config.toml
head_dim = 64
vocab_size = 8192
norm_eps = 1e-05
positions = "rope"
init_std_qkv = 0.042
init_mimetic = 0.7
optimizer = "soap_variant"
lr = 0.00253
beta1 = 0.95
weight_decay = 0.048
warmup_steps = 200
Each number is 128 + 24 x the weight over its row's rms, rounded and kept within 0 to 255. Layers, rows and columns count from 0. Numbers have three digits each. The size before them is the row's rms in percent of the matrix's.

# layer 4 MLP up, 1600x320, rms 0.102, rows 431-517, columns 160-239
096:122088077159137127061169080120093155135139124131134143103145159112139135158097156133095087126112116143140120158113140125121112099144155118147130169109141164130150113130151117149119139150125142166157127127113091125124127096127137131149152118
101:163122104120125091124125141098108122148112123106109153081149089148107121130149073180153109151113121135153154144148169107152141141158100109139140162095144139145104132093099145140145158110121117109143178137128099140129106138099124130135106074
099:123157124127141155152168107124111150120123180071103127137094089150109118146125116131103120107108122139101141113143127121173127139131168060126144162128121109163100153205115145123149139077102110146129169102152107148106120142152100105108175098
097:122133095123148107100098113137084163117116150181128141087108128187122102133127118114093124112100139098134144124182156100077148141119153156186129144115128144131149135146122132140113123121136135108147130128155134115099147163149113139148105113
115:097136144139145166098090107142153122151132118101079135121083136110148112128130139149119133129089135109112080120146157154132083176118118148166103085124129098141133129135117153084112141164130143111107106114152131155120117158135162132121110095
101:127137113145156172095122148109099134125123106136116135116124128107151123124141153109131132126095148129119128120147152112145105134119118131107134135117131149187059148158115125147106143151162153194132132075144141090119128145123128118147120087
102:115142122146120125130081147106108138125125163116142102104114127056138115164150115129149133143133142144149134125125089133122138102119137132141160137125117103163116095122121110135105162149114116125087107124098149125108148127166161132143119161
099:117114136118105142153134142125119088148101117110178120091125115135115132123120126105104144107081139161132149124144134178131186139067128099084159132110086112125107140116130087176117107202096087103145155152140151110107128131101127160118116141
096:141129070131154072146122105137142109103069130104109105099102150128162132165154167105155118122178129139178145116173140119128132116132137114130082162114122104138146138148191163133120146100116083180134129137125099103110119150154126132164155107
096:108116169119138123138111099162170118096104149131134148069119161146115121087106127123145128157108134123159087156138109096133100151080123135144096158147126161138122137117114104134135114158145124179114099149122128100112138118148156150172107143
104:151117165118159122113150092116140139174131099123128140080136130055140167138105123120165114137101163140126129105102119140104132089074144154117093155133101152086127145141123102111131120180143135148079113173131087117147134100116170134087186133
101:090110156141152136145120132139107157121162117124094076141116107129090144113102117125122118119113161130163131194111074092135135103121135108121160111136131151141147098126091151092131123120136145149126119086086123157101128104136177143082156113
092:110131155117154128134091099152101084153092172126170146142097129142156106110138142114125103115141129106139172137114155116112130119127144146107117106102169112123123161140117125137152145136137119159159139087150086184101097107133103150140099109
103:131123086167164149125143122128093174129140130126116125142105162078130131123145099157098108148122119098121134115121130082136120099087153115071119141155096103095135157122143107133127151071167151149103178110133160145083114119104112128155129111
096:077130168116136149122138154146150130126135143144137100145100125147127122156087125088104149149150128144099129082085151120121140146137136111140143162161150129098160144110145111133130176181162159136159125156109166126104128109138146121125160126
104:074153149152134092139141114105116136123136131125123095160110114142116118137171085096126141092152106178101124110134141093113126121160109113105131139155104124169098092126108110138115135088168105157171130127122100142100129131092130093152110103
096:140127081168106129092098153122152156086082120156145174119139145136155129122100126140167126139083168130141150071147084120146117142107112105162102118152144133177106131081100144089121145111095130115128133094117127151123125085122112116099107051
102:148130129151143124132117132180127133090116110111147097151148107135113161144162116142108134106153144165105100120095117096141135092101112101162118134052107100124127150138144124164124104126104112127093171146153120095129135130146160151105146167
093:143140123143101138137152153141140112129130157111115110158134121145151104146116133151155153112151084125134180097122102130148114167107104167110121140148127126149149090150164189134150133161139109124124161088105144143156146144140153126104097128
099:123145120139128147097129112144112134148098050142114148165102162103140076096119122144174176141158156118129115129116119136118120151132121141126147130116100125156133113118115099091132141151134113133125106136131159149082107115116152123142165146
094:145133128122168076151174123135122121156166146126124113143107101152079114114136128104147135146121165101126134152067161128120095158102130164135143146135162136149139134129097140132102173135100111142133157144166123094158154134104068141153126176
120:098152118146145107113130127111133151144132151140165102109112145147141119146112139109111135118138135184105149120124158105199111160130112065116097148159134112088107130110075149139136130113107102128144127131192114074118116119165152145141137130
100:144092141134128175099167145134091155123087122142103118118126129102102125110104104133119127155116106075128115118140127099142136120168131154148114166108140131136148144158142130091092137120115123158184166133157117094105114131126177135128120126
097:120115152110150106185146161168127110117164153144101131124104140139107132126103132121124113136116153079150164167066138111140063132126110108101125131141100115140106097190127127109163121102117114106144085125121148103098149141118131132115132111
097:121138128113141118130150113122128155110134142081155156132141152145125133149116132112099131131146144102161141125126153116162085120147044114122111141137131157102118126159110156127160152120123090181077090150121177126140119158135118103098117153
100:106167126137133098130124123132107120149118136132124172086105123121109183122098104128121117098131096083152146140126115130145132165124122156115124161119108118121187138118133112142111151133125137192159118125139131130116118128181105143126126144
103:100096132141104105136139115107122143141137117154135098149113167166104166104105122115145141176127141150138138124146150123099066166105103107135143123123164125108061123123150161110129139129143154138133072092172176123113132143172119142123118118
095:132122142103137165166142085082107118116137146130156101120100105207114174148154093134153125145164124107131144109110137174103126161098102159155113154136138149100111141131144097113146121141134113116099149113137163129121150134119140100140115105
096:118137151120147155112111118119168104167121119146139176111133113078144079161101069119136138101146130094173156089104089131097070160145112125183103137131201153156164123134147134108165152143133120114134109123117135122081127085128108082099145132
105:099115110129164106126107126166111127170133185161117179162149159099155122167177120114114156158109139135148122131120145090127132111102145098120092171164107115159063137095156137118100120123142108135108101138098141119140124178161161114150119123
103:123146185146144156105179174105087127151133105094134123150095080145146146095134100140148137145116166120091124109156123134137107155104124101182134141128121133138141131108107092139151152158111155122177125122153126136151162137126108127136103156
101:128157164143141126155129098176116126089112089136100132114152156143140106107100168144138091162137130125131150163123102064139142157115134095124135108129114126170104143124106101090094124128100153100126099139114124161150107117116154119150094091
096:117114155135104136088137118138135111108175103132099157136118129120132120149143145146157145122148142126175133112135131126114140089128130141125135128113117168137160161098173141133117141143079154107157120088153132090141160189195182149095134166
095:124096130123148127127121154105119147102145134119160127129157144117108130121077151134116122145147164106131158104124080181116113104117098086063146136126155088078158133111129116123075110132094175115114109153130129086094123153139140126123179113
095:121120100148150123134118096134181152108117151135155105115124096123109156131140129172096143120106133129170121119135169132153140109141142136183114132132076083130159141147121082117148122099128085147091177107112095198117109113081140127110125132
117:144157136126188107162149151144147146097134143164125107138172121124141134132140129117134111107163072096118104125118148137128127127110130083124060127157142118146130144119094062130167106149109141117131119128133105099115155165113153086116132142
104:119159170140127082130187118126141153128146156163167121122124102097131096112128115150157134101054123160107146134124175112135138150147135144119103115137120089129146153133108142164144125132153111121161125093140125116111120142091127105121139096
097:154158101092085113090109109134125137106109110091154166161135151112159118122116136100089115148155099121124148174107077138147114158103139152124104121115140151141137099151114116105155100130119169123145119086117147139114108120126140097125132173
102:093136165131129103131099141109127147124126073088149158126158107132091155144121149133082116124107151139150116158108057168130082140120099125149093117083113099111124109112125111137144131127115097156074096114156124121094094070134131102116113159
107:122074114142158132148089158139098127129151112128108131142124113099107120110153162155101158121121138170133152100126105140102099175097130096128131181109152127130115160135150122088106141132134146154104164135146112076112152133160120154178121114
102:143139127145100122141124133116115138098095093102126130159117130146116117118113129129138104157052156117122120113160087122124113146120135128112127120126116109112156156092126103100105082132086125171103127132121119141149141130129148137101092124
108:124152177151132132130111115125126093147117138127176137091092148112151157121122098118141121137110141154161089149106152131186100048143126103115101104139084125100148104153157123125134139142120165102076150131154117085121136153097126121141136093
095:104155089099129106109101120160145070109127140102104123092120156141129138099078124098091138125107150116127152109137106145161160127127095104124130130121118081140172124124104114143121159127130068127105161121101115127149127148142125095124080153
102:118096153122131149139119129138099093092167119166114130097143178149116122139139097123126138190152134124129112128159128148135124166136116148170100098140149102098109112103087112123133125127110161096138109127085162138112166181147124114105144131
098:156122107127125147118116093134131119117127170107107139129135159157140114122109128110105181127119101074110155108169163114130108070127061107121171149126145146133125170138141122128127091112125149173158115127080102116154123096124130170138094116
099:146121109152117104149160137112119146129145127098137094095170127122122133125145131117108133152149168108122123121089157170114133110113151098152089134066119170085120106134116120104120112154124098131129137138090077111162130126163169123139102148
101:166147131076140134104118122153147134112140137104098131162171111152143097132107125129108081168130121158098136145116137149105091115136098131146125141140129159158156122102142153105147122165147121127131089130109115133107105117122168127093183122
101:107128150147114150119102151143145099142144152136133118115122105152144156116134152135081133153141136168164112168133133104119160117105119120085132124123109140099119171117158117107084122161139114104067101112103118094084136121124122136135102136
101:162154177144151149120111110146149098123125142128141131129125123139152165149164175086115146174102113146103132115121093081103131156132133135160162113096085112081126112101137112138109113191113117108126153164147115113164139087158119183116140123
103:126110126106139132118124091137138102135110158125111079187104095103095129141150123131165108131124141122139113125144104171106113159147118145069119127155149114172098173144150132133122148155150130116097114117139133145114126126141106113143162149
097:157130134155098156120114159123139167106191137114138105094125168096158108168126104116155148127148099092129111166154149105073100158114100111092142116157122127072124137159093158131159129170134062126085127111094129124097139138162172147098150140
115:131115109089156155154150130159140142135136108125107113107082133135135108116139118147144100121138151119145130137131114091112159111157114105125175109167159120121162118138122135132109128125135161149136109142140098140120085116132101120096126152
099:080109137132149120170129135136092081165162143149132121111132124134101153183135153161132123153138130176114115115101175104143130091177157118150116140108093117116130111125197117099118138148135113103124107084149076144129169181128136146115122129
105:139114169147155190110071165120108146119098138114123137139133109169131119105085118145073146110126158093132106098161109139114125103116120137152144109106116138098155142113140096159114149140153127114143100130137139148107141123136081136106105174
098:126102147141122099151120118130171144196120095127142187124145131105141147114110138103110118145117117114133140074125133097147132117109132130158133131143097141131138145149132130159116102152165127149102120117145124109091140117147128159126130126
094:128125145124125122108107100130143102148156143154099069116150141125109137112150121145105135141124135103095156150146123091126126114134139129127140136152130112136089129121130105113093151131176140118132124131129147102158133107151114167168144149
106:148113128132128139082161122157108145127099114128128168109116151101135108144153108132124135136101139114092095111151133111141126122121168131120112168100090158106163136119121107144161127111101169124156128147108161156153166128142133120195112157
101:117087113152112148115162110147168116168105118094116076142115107135088105157131132116155120109136126142125175117095152158137135119141117140109146175134119127144146152082105104104127138123126091143104119133115149074086111083083139125150084137
095:143144077138130115154139135105110157123130090149158121063098150127136065136113106126121134170133149128133162115169143072151113138149142153142111163108144132147156153092146167124135138147147141044063136160089127132109147103138146134110113107
092:125121181112115119073116178122104129165154115181144138134160152117148123100118122123112088163123124144142098156110095155127088139112172134116147077145107127137121110116105132109135143148083126124090134143099153185116131116154138109132168162
097:128125128138157116131117116104164153133161149130120148116108158110136124119113122144106125154117124142151138180096141107122112132145107103152096145130100099091099156157140118096115110149129088097123129110134104147107167101148097193162117091
097:082079122097140109108136131126171140176148152137144164117118127134191084128100102082127124121109113134103105130144118116104159117093097120148057182145140121124095086095146091113113135133130100097108157088104123104123115112108103143119078160
093:130159124152164130160120112152112132114115144147142111069097102143110145118123123049126118110099115158144093175083139133106125106144099111129085083151113133117142146104139122152117111119178121118145114126114117164122109162159144138110116115
092:104153162165153117124111146165117140134155117095117138087138080128134116114101163133146136109122137068136161124111112161130123059160124113116174123137148159146135088151136149133139113118135107134138104110114098097109152162060185147127130113
095:149134163120146111130114134103123111127125105132102134119130140167160145132140107153161111092130101173104128126087117190131098092103133124133147127116163167133116130106158111102093173164134073094108168086103099090107124130108165127093142141
094:148137146135142119116132134147088113161073152135116155148096125144124100139087108087145144148167083106120130133114125134112158143195117140114167142150135111104159152135103127128178146106056129126126110097123168124093098115123181106175102126
096:110149139168130123131103136108151117144095121100152080100125129124141114114113118141117118115152107164092111164144150124121126081156090149117162135126143140115097138131172135127136114134120166108042121156101167142134102136100145155119137117
098:127092152145122123096147164108124142100091126133123138119126132130093123127127124121167149114119141105147126105100108179150078124122060124118102115109148058103101115097135106097153164139093125146171167081172076166132143152089145123129200153
101:137119108151147111140123135154115141135153179122121103142149141071123109104133091118126102178134127125146103139131124130114148142126139106133122126132093124123134133083146124097167146123129195099169114105133127115147144112105128095081124087
102:155118131098126132105145124159133095153113119113131176094108161128164146109131140124134141151092142150115156177150147162116131099127153126144139180114092191083140153157100149115134115103146114161139143135112119090127105113148149094127079115
096:167111175137117118151118139129128104110130114095121123111161116115160143137164119161138167082117125106136155085155144108133133160139090155122126110141103140129125123136124116093113175138154104101061151155115137083113126149160094127141082142
093:124118133188141145105109138140159099134171154135172188165164141099128132141132084123122126111107118084134132099117164074097193128115129137119087133163126132119138165117161103159106147157109174096142116118116133128164150149158117154128123101
096:126151114125121093122138125093130130144153154146154132139137122126140131135167111099128115121141160123069109160143120087132126137102177127125119120155157111156138152134131155121146114128104183121096155146106146133131100101112093096103140093
101:124121137154161137100140122097115143094099130126100126149126138125134120130143101102141170116152125132102110140169137112086111124099130125144153159170140152149134154130173088089074074165096123170096150110119116106092141129107076100133149154
095:120097151115104153146156134098151111168119119165121102111123167133156134113147122117100123090125142128138164147126151142150126126151173137150129118158114145098130122162186096140167139056209137163097126132141087155158128118158131108086130149
103:101089108117117088127138175116152112101183141103120112146126093129137102134141184138152121081140115087120097145170149147123112108143105120113168123133160159110105132133165116148114108178108088122119138178142088125131132140124114139101134128
107:141162129136127153126161147117165117144154144131203101139129142127155105164090152130129140102082159166147132113145139109138092100184112103147160079120091104106137131130113127151170174150110122109137104091136113153135116119131141100099155166
093:153129113127115098123129190121121108158106117087131146145109129114142128132156118113120134128160146115117157118157119164111163102104150117111173100120132129140124077153135143133122164108162127118145138195139117114163099140108153077081101123
103:118109099109165126138160124125111105152146122134123155083129112156114118099134179123118144126101100139114100131142091127118110092128097140135091189108130134106141164106108154055149158152114158124136149132135120145137130122125137134139115084
094:103058125145111160116140088135122104159109113147112073107074110136133123097094134085137140149105099134121130135115131143173119137093128110135144126138152150134072123144126096125106150117145106118116139111106145149150205125116120067129153161
098:123149112105130149123131164080137125136109096141105134096094119124157120128121169119111107134133169164145158155113131131145118187169126119115147159122110133113139139121095134114127129171115125136101139108104179167130152151135142075116131110
105:120140068159128131116090141173128123152100122154116107163141106091147158119173137155134128107146107159139116153138163145147100095127106122135112147108125087142136160131096128124110164126131137168102149114156108141138115151147122131156153148
105:129127127156156104119183145138135154120131138097127141151130169123149116140142148079112137144134127117089087151107135115116115069095127173143152119112123161133114132155152121141121121108127148114134127132151130102087089119117148097131200093
098:104124091110109099128147100115148154111126133091111143163165119131089085162129154157105124119071139106088132102144139091111110127146120138111121106141140113140093142105154172106147140145158104158113116076107119116132173099087081153130192109
099:132120156116149103126114121143124113109104119144135112137099130099094092144145126140096103110067142094134122141133172107145076147150095132139082098139090100117173115099201130141114116105143092110103167143114179145139113136141130126119111160
097:156159103119153136147106141129083111112144149122137164138124075144136152100135089122169156098141157166094132153115103163144120147099138138133158173112105115099099093063118154155108138087123087147150114143109144134138181098079100146120144128
099:177133079138112117073108134130166159133088098147129124120144144168117117151147138121134161166108148076112127191145123159147113157128146099065119103110105178112145071155157130146105143126125102119125162126120119094110138108126151124116129150
# layer 4 MLP down (transposed), 1600x320, rms 0.0992, rows 431-516, columns 160-239
104:112139170118154083135156119132126096114147091105162080173114127142127111117109147155148135172139081110115130130120118140123142105101129166131126069177126103113112102142131118105079112124146132111087137080098104117169116137140128140081100131
107:134147158141115189116173173099168137134161177163123130138117114118150187111101108102130156146080159072152073116118132100079113143130166099122111125115108149138110126124119128146112144120122105098126130155116119154118118131154144119118099114
105:128115158126094111117080093129102156114116138131133121107148065124165148144124097129133131139163132138118138119154119118141140143161159109141139144127102137115136107169135136112133165172114108168147166137131170114137129170119107118099096137
097:102155115129159126121107119117133107116131120127132105141151131112068156111121097111128150135160130136137150101091117140131151119125098135139147105135152092140115126152104085134152146104126148087119118113133127136081072099154114129162136112
102:151134100150185126127148117160096131194116137173160131140136106144124158155106079137131183128136132124129132144160119140143118086179162134086107143137112146167104149146153152139127119147100124126090120100141118097137137140122160140139100161
094:132115141097077133101136132149124102132146169160166086120089145125161134148173111135117120135135135114137115098077155146128132118139124168100130118087116144127122132143180127136132125105144150122153108181117152116147170126085148113152156140
101:130124105100147131137146097156097085153109112162132154121088169139127133159082143147172081127123170121112117143118123087169131133077082116147078117125143142103121136107125134182117132096115111094106112134146148133124143144147090086103143186
093:108134108063126074148116126134094139156175112135126153102103131125105128134195163121145113143133092133148128101103113136130092153155155137149122126137117144097124110183140158098128100097155123146108136112137151103103102120119160140131131093
078:116117147118130127108129135113112108159154117181134129126131134140087104112123135128128161190117124084123115147117116158102106169113085129112110151135166147122139098083126109085132154125145129125140124154124105121114144048121169114073125153
101:147128101135146138099113137133104131159150108097149145152067104109133096163123106145117125038131110084083107140149151118143141107122109142108144157121091121102129117152157116128110098127163145170111111127127144133161109128123120098138115125
103:173157112096086132129076114139148147147157100152144115168143163113110145146127112115142141150091155101151150133149142113131133104139112143186161128133107072104124114154140120136149149111129176121168190111163178143135114157136118148153139190
099:137126111151123158126152131124161079147138126104105142141152125114087105105111131117133154159125136142098129120124157172134127146125116138118120131155131105140148131093155080161101147127153070130156095126143148144143123141131104106147146093
092:163142120143119105117142106126131174151103116093102120115109107160174110134110142129092103096083103128163132131116119149083143102140126088139133139072120095119075121110144156135154158096105123134161140122126138101138103127121165163133081139
096:124117100137085115169106152118125103123135149099114123123152104168120094169161161123156112083152123117116133108124103132169132102155123151113134127144119123121146073104111130100074110124116114104123139152124155131151098095131057108135109115
103:149128120128142106102116150115124132132142136100099161133156175127147132146128103122145107137145116136137122162147128142132168119144169108130104144125148106165175149133134097165105099098111081157142088134119093135142153147118159116052131145
113:160125124112131109089123129148154099166153074120163118148107143104174141162178144143127092146150082156088136143123154120135079146146127103119103086119116086134101134115149114126117097120147120160119178118110111145147092115165139106112100106
089:094142127078153105152162131104095101150189075117094148173105084101084094108116102102117095090136131130156130099042148092120123117147147112092137147080163118161097122155115089169108093183115117120110120117187129120107133121137124121153142157
100:114117140136123151110141144107113122119140112118166155110133114132163103118177163123126117136121124146110108126153121157106158117126104107132149095149076114132126167143118117109127164112114127086128091106086117116103134143143103126180166137
093:103148138078123133102154103123152108143084116130152145096123104141141084131112138056105103170118105127123121120145151134115088127101094130106160126129112104139158135129116150158107123118097132080107126149144117162105122169119127116171107112
099:142095151104171133135112120109092136113128130121133126122160130113135168078130139101103134109113100110143141102087165116136111115156142082120116142103145115137135147102136125140133154143120140111141136134159134101083173113150093097108138094
095:150141163138126153126098130145166111126123102134099106161134118106163117125151137080102134137125100134129172134114154134112137127095101131110157155156124122166146125128133134113084135141177118096120140114087148172109116085115101130091140124
117:144130134095161110138133173110127115109130119095101114119106129100081116154156097101141146089095158177152107142146108153137119128114057094125071122073107144146118120111113134113124127121155110146118071055100138146161143150089142107143145133
091:121128099109143141093142112100160130153122136112144166116113104137170140138129092127169119109133113081146132098113123137136102132126099133150140151115112129113130154126111143144171170096161129107105106164114103131130143112164147128164103128
098:135120087102136102121114081116125166126097098123154129163135126107122124109162124108151162114155115162123119102169158122144133154099127128106086138144167110101138071128118124128143122157089132182129104118149108163152125110095097160097160119
099:105140149163128150155085115120143100138127161147099109119126114128153080151105110114150131144088174094115142108114120145141157073134139142103100144155147114159143095147136120154111141124097125099134111114100040117113164134114148157124175141
100:124111141092114165137140124135114133134107093163162104144127136104146131083149154126114158161113119126100086116123095126099101127108102142149145139093123160116090133133140119103176151127143103125083116126082112142120148134119154181126131146
100:138140131097103157134148096126161123109112121124109129149149148130134131139132127129129128150130119081132143167142144102128094153126137098178121121157104106096127125104101146164128090094116171139148141131128107130169117151130093109114131084
093:119135149147141149120108132118142142124106127109132160167095147107096122095117115112102146143132120115145127152127113149144183148079124144102101148163139110107116132127121150067103092098144124133124133131111120110161077162135094156109151128
090:134114063118105138153141104157060135100146135122156144139165174177110110134152139143141127138143131178174117173102156114145078142139133101138124118146113136125131108123123122157096076100121145132102136121105145160116100133153119106119129108
112:154146130130135132117122146083135113128110146101136091136115144110105111120117084110173121150123159114153141141145121169100099113096097103112162133103166128176103134080150121085136140123142111132148147109092151133139157153143136162119110151
111:133098168151150067156117163144132168148123110179168126097146129114097087106122126132124120136129120097132103113165137118108130176090133143158108118120159112126138112098128097158073143142163185133089133108111112171188110100118148107107119188
100:144110107121170126145096161130091101131148140159095157154110138120134163116159097119098148128128112160131168135141121157133118124139158127125099121103150156108138138134094155141150136159106151129116127169169109171093142116127101154165126100
095:158128096160143128117112138133135133174118098146110095142123098130154094168118126132109094107109133135124082142083123105127143111112131134142133130110130095141118076112144095150125155096146112114137146120159115135192151150100157144127145122
103:115123153133124126096136114138109115152100138155138086127081111122160151132094118139077095133140121177149153124090161108142125150105123120098124133182160105092121113134150109126101126133166153077122114147080132117128144109076129101143143175
102:111105099125078096111155143121134113108139119122129117143149116131098122124128122065118127146128148158148104160119056100113110127110160112147113094101141139122095172111135108131129147128149117175137120104108118145207122135139132143127120116
120:133152114153172129122117121124181166111129153149115116135158135158135117130126117111148151162134119123087151139119108110130166113095118103157118096141087167116090123097056105150102113125103117105151092137118145108142151131122133108153133122
099:115139137133142121102081113128159113145158129146104118100143128129106123140130164141117184133158129148115127109116175086153111090108145138139143120124156156105150133110151143141160147108141144147160083116157077128109123121122139153115116115
099:115127153139134116076111126141099146157118160122151097104127144073095139132136139137147140148149154138107161134093149142135112117106137080124123178106087111107119114090112140157125138062098103114101121140128143136119163113134154124150126093
088:124102110169154140135136121142135137137115151161087113133102163123112120096137119132203141102111085100131103073147161060121173168116167142137134137157136149092130130102149129070119119119124130117158128119119085170131114150093134139136125118
104:120138188123111133078108089160120095158105132127117101101135148112136136147082166128139147147106136127091123105136165112101129133134142153109100130136098164139119125127107151120152118108128160100176119136141087121172142131120100130108144136
093:142106117132111109149159074124145117121101134166132110117152111147111142126126126141147174145159128095125144128105168117137108079153189152111141134108124125123131109154123154147150111109119138126130109111125117141134155159140093136120177127
098:124182075098117103145149111140148137092142067139069085148152161121126138128117123106141142165134100154092155139148129081077174143151123139127128128153146119114116122107113144158123076140095122125164141123131117101086124139149115129167125114
103:129100146148143159124176095095112134095104066126113111120122135142115133127142138110127140146081101125152121133120165107144135106131147138175121097137160154144153163126129104131145146138129114089146124159126135109105110148161131157139114114
105:161145107091141109126131123104117093109119097133137096138136100099118153111157135096128130160148101118097123104149143107131145091124181117097128153125111096123104147170144184130153126113142083164103148103119119125148141129125117125140158114
109:132127113152081119130129154097142164093115118112085148126120157138153102126131111156114147087154156128123096116111083118126116104097101124145105118115122108140069140167140120147129121117162143151113137169106072133113173132181115109152104177
100:190133113130184123140102172176158124118137118129157112149119152177082148175121127137073128101140138107139162099155115118142115155155127095120131128094174155110094088142124142144117137127147124133136167133150136123112103086129124150141100114
109:101165125133125135165123118123091131139136143111128141119104114146124103103120132120108128145144084111077150133135156094084118171140150150122148188089109094124109100118116137116130126168092159103142146121149170093148117151095112131141115092
104:091083108130100168153127110093129132118104142115124139106155141115156158093126121091180116154117163062122159121139130192137122130126096142119107093118099109115141157132123127145058103102125111112123135146134185146111191153114126101136109119
102:149140129111130128167128146108133136074147125197111175165156152114112109130100107132131096182124110126149102135088125087127130144112132133181136169126193135086110123136086132148132102114093131115104115139152118123122124153109135106155127155
106:114112106150103170104136200162133103155103137108142118144105114102137107158119147133116126169114150081148167174101153132130138134128135162144174136070094166111138127084101112076095120108111138101129159164157153128145114131176103093146116136
098:131174126103143101127153114123169099155113125119096144146142113135142087092158145115100128137137134160109109104130139156154110106142166150171127138132118127134129083140147147123120153097125126139103126143169174135141096170141110129206092097
113:155125085125125156148136148135111145119121129146160099113114109093112138118156117132127177148128133152140155131084103149101163119141132139134151108135117106122128138146163094140120143136142182085165123113136163160141081122103147128126179135
095:119103141108170140129123120107082129114125113129168110144145141134107103117142124151122159136160134124149080125158127115130130101108104157108113106124159085125161118108096105094125164118149136129136120123130091154124131074143142113154120136
107:175086186098106165083118133126136163115098141131154104126131117122075112108094119128120113130154131168162119108101138148152094147084099103088130120110134140140109146159137188125179116114107116157119100126153125102124157111112149107148141155
093:142127118148150122134081128063131081154127154096141131101135165132139145128137079088116111176107122100144151188124132144155116141139161100143112115139156103160118130125157120132157095114157111129121137134143106099113144107136127149128146141
097:149121134146118124134173144115140167093101103154166125114090085134171185119128156142121129114135134151138135103106149121089114121141142097163098111152135109113119138127150162124157145113111111141162143130126109082131132131140158138132143125
112:101155148181123136155131159102123172149144118159099139136098138149074111123158135104105113135097128137115148131128087077131143077136123181108111145116168128130143117221148117156083080108177137122117138121100130132110115119156134146099131123
118:120090107134150095114148145128122134152117113131116112136095111150119139173105132145138108135135155154119128163110136129083117147145110121147092129109141124145141137137105126133136175122160108134153138109110119126119104067080145147156135136
092:123121153103099135095095143150161072135145141110142104152100148146148178105118146118167123094126170112139122165125138146119148146104132104122103104159149122075163118137125144111135136118145144132149115138118102121122141163115159135107110107
096:139134133153167137131165104143135122103132113075126146142098050153137120110129125157126104125104090116108108082163101173109145167112090042087117115117131132126144136116116113115133093111127135120158141114133129149127137172170134143150121125
098:122128125120131100118131130122110151148161086083112125095120148092130159169153089124100130109123115144100104120114110142161124142139106134120172149133123113107146135121120151137144120095127118145154137182134064131118132155152153127141111091
096:133147127134118087146140133134136115127123089144139152128137124155118140158115145180111118135101166098091096128124127104146076111117120094089102159094091128120121120149118148122117127144118143152076147119120110126139130155116120131151116141
092:142130136122058141101126129139153118139142102141112087151157173124134105156113149166179126124142106082150113157137125176089101144103154131124152133116139115115096113129132132152128098105099124136114156108107149156101128091110147137120153163
098:100118116098117162127117148109123156062115109101157135182131135108116138125116161099127136134117109112141159117056098142125132136077134133119125162141113169135085110136147146112125089114142144122144112113120131122131134126122092160123153125
110:072162124120157130137163119151161127114109143091110097138109163134060093107136145132120104101123139127174131068128079162113130140084110111111148088125119065133079127182130126123139119085127091102139160095153132123165117142146140114133142152
094:091129121128116128141148139154169147097152138138110139120121116138154113103124166143133142137120147141103103143120131132108124121126119126131130135095135144080083133121118073159134147153150114127158142155153106138148127150159147143124141113
101:131131142104145118110094119118122148139138149160097125124121123120145105150106135149161205173141140109084079157130123150101099178155146167126134151132121121162145121122089137131081084111145132180100136116142124162146121148122131145113132134
100:149124123132134125138141124126134151167127138092154164164166109139138126115139119147085119123149116136119109147163093121158162122159128124141095141152127125113119148148157114157141117092096136130119116120090111190115159129138137087104079073
098:162141139160161115119164170142099126127150143110139152162176150158157174135164102140109177124119087132151158136132122097159100166108144129137166111108116097125134123113110114106138152110141121100143157140093105106143162131128111139124130149
103:083143136136133136153105125128116104147142134124163093144111145124106116119132108120137132128138100146135173148146139156163154128101079152165126142124170160100126113143126138098148117110148139153128070145151098100167133116178120093122139154
094:082138162127105098167111169147114094148133128177103087110122173129069096140097090137111084144132133138125103178094099089123120086117126089095141179106130112143097135148122083129138106137112129143141143133073102130131145136092122126125164103
095:129083145123151163112137134131100127131108107126146145124136088105158113114155149107157162149110124154096134170133082142106108139143096149068101147111118070148150133167150144133151113140129127123126146212132142135102137149141143145120103133
104:136114169106136146135139133101129143127115130141119136100120114149124122112100128094097148125102134153123150146112184148134160161121123116079162143155139140117093125130167080146168154120117089112109105148110147129123138095162169142116112134
102:180104117141152107109102086123168155127090144148166152107151091150169090094098150094133122123143096111127106153135154165155121153111157128137118084097110127137179146122071139111139159127132134120132062123146154135090140101105139077152127096
096:186103167058092131133145121122140100102125115100113140165150195133118103119105152138156131143116113123131091128110111153112134148089104155121136131153145138137115139151112123089112057113169140176126141133149107135110129094072163112087176134
104:097134146125100139118107158114089137126126118163093141152116097141134118125115131092119110147118119109142094168133091110162158085104152130108131141104113143151132133097107138126131168100097116168130095150129155095138114083165129125164159157
104:098102149117166131110099125108121124149147117127107128145136103136135162133137132110105125139134122166088137110154117115185106114136168143115111157127126088138153120117144125130131183153095173134113180129113129120104118161156146117190090136
103:138125100117159120172109124098125130119146149161137174143106131087121149138125084114123103104154137092090131081085097149148138116126133105140136131161126113120140115153114103141109154093147154097121111114147077100138092146132155110130097132
099:121176101126111150082146099163112140123118110153141136098150116118128083124100070148173125154107161157120155107139168109122145156103140130147100117148113155097129126126142110114104143127115130133121126119166157152136110162148145165146140108
101:124150088131150120119124145137125125106132130163116117145121131109148125144124106117143146133114165143149174136073120119131157126164106173095083143131138149160118128086130145146157159186133110135119179114171134170141103114115147093125089113
104:163104116110098124126140170145161192133142162115129109143120091134141121153114120154150105120156081142103137122111127120139157168144141121110134107110141168075140129101123127142129129121143110160105123182120131100133139115113132130117101093
106:139118147122077135110123131136135102133136158165137124148135111143112121130148119128104118110134146076100126137131119150098151097160110099085129122066139136126146117143148158105140112106160110115123140142194124094096146139129157136110183156
092:151106169121130138122124139152150089088117142159091106143162132082132139091128103153124124098152118133178146117145135138168131127150107089146108112108128114102156148169108153102100130111115127110150113143176148095130106135116151115190127131
094:136138096134141134132126144119139109082136112092112136124130147143126087121126134138116130132120135157145089141086094148128136141073150084113141126114136162125120117139105138136105166097091136095091121146106150110111153143104114109120154184
096:116121147124137123159134136139133120137102155093115079152121132149138124143125109128176140115156113086097092081148138158121129128106172165160099131126169128120106111082117181153153124102114160145134060142166099151128161136157169140110120125
102:135079170142100120127079135111057063066127175137143134101104141154111105118145139138111115114142129139113139143159120133091116116190085130069132111130126146155133133186118128132119158139119098156105112124127166148070105124081122112116118112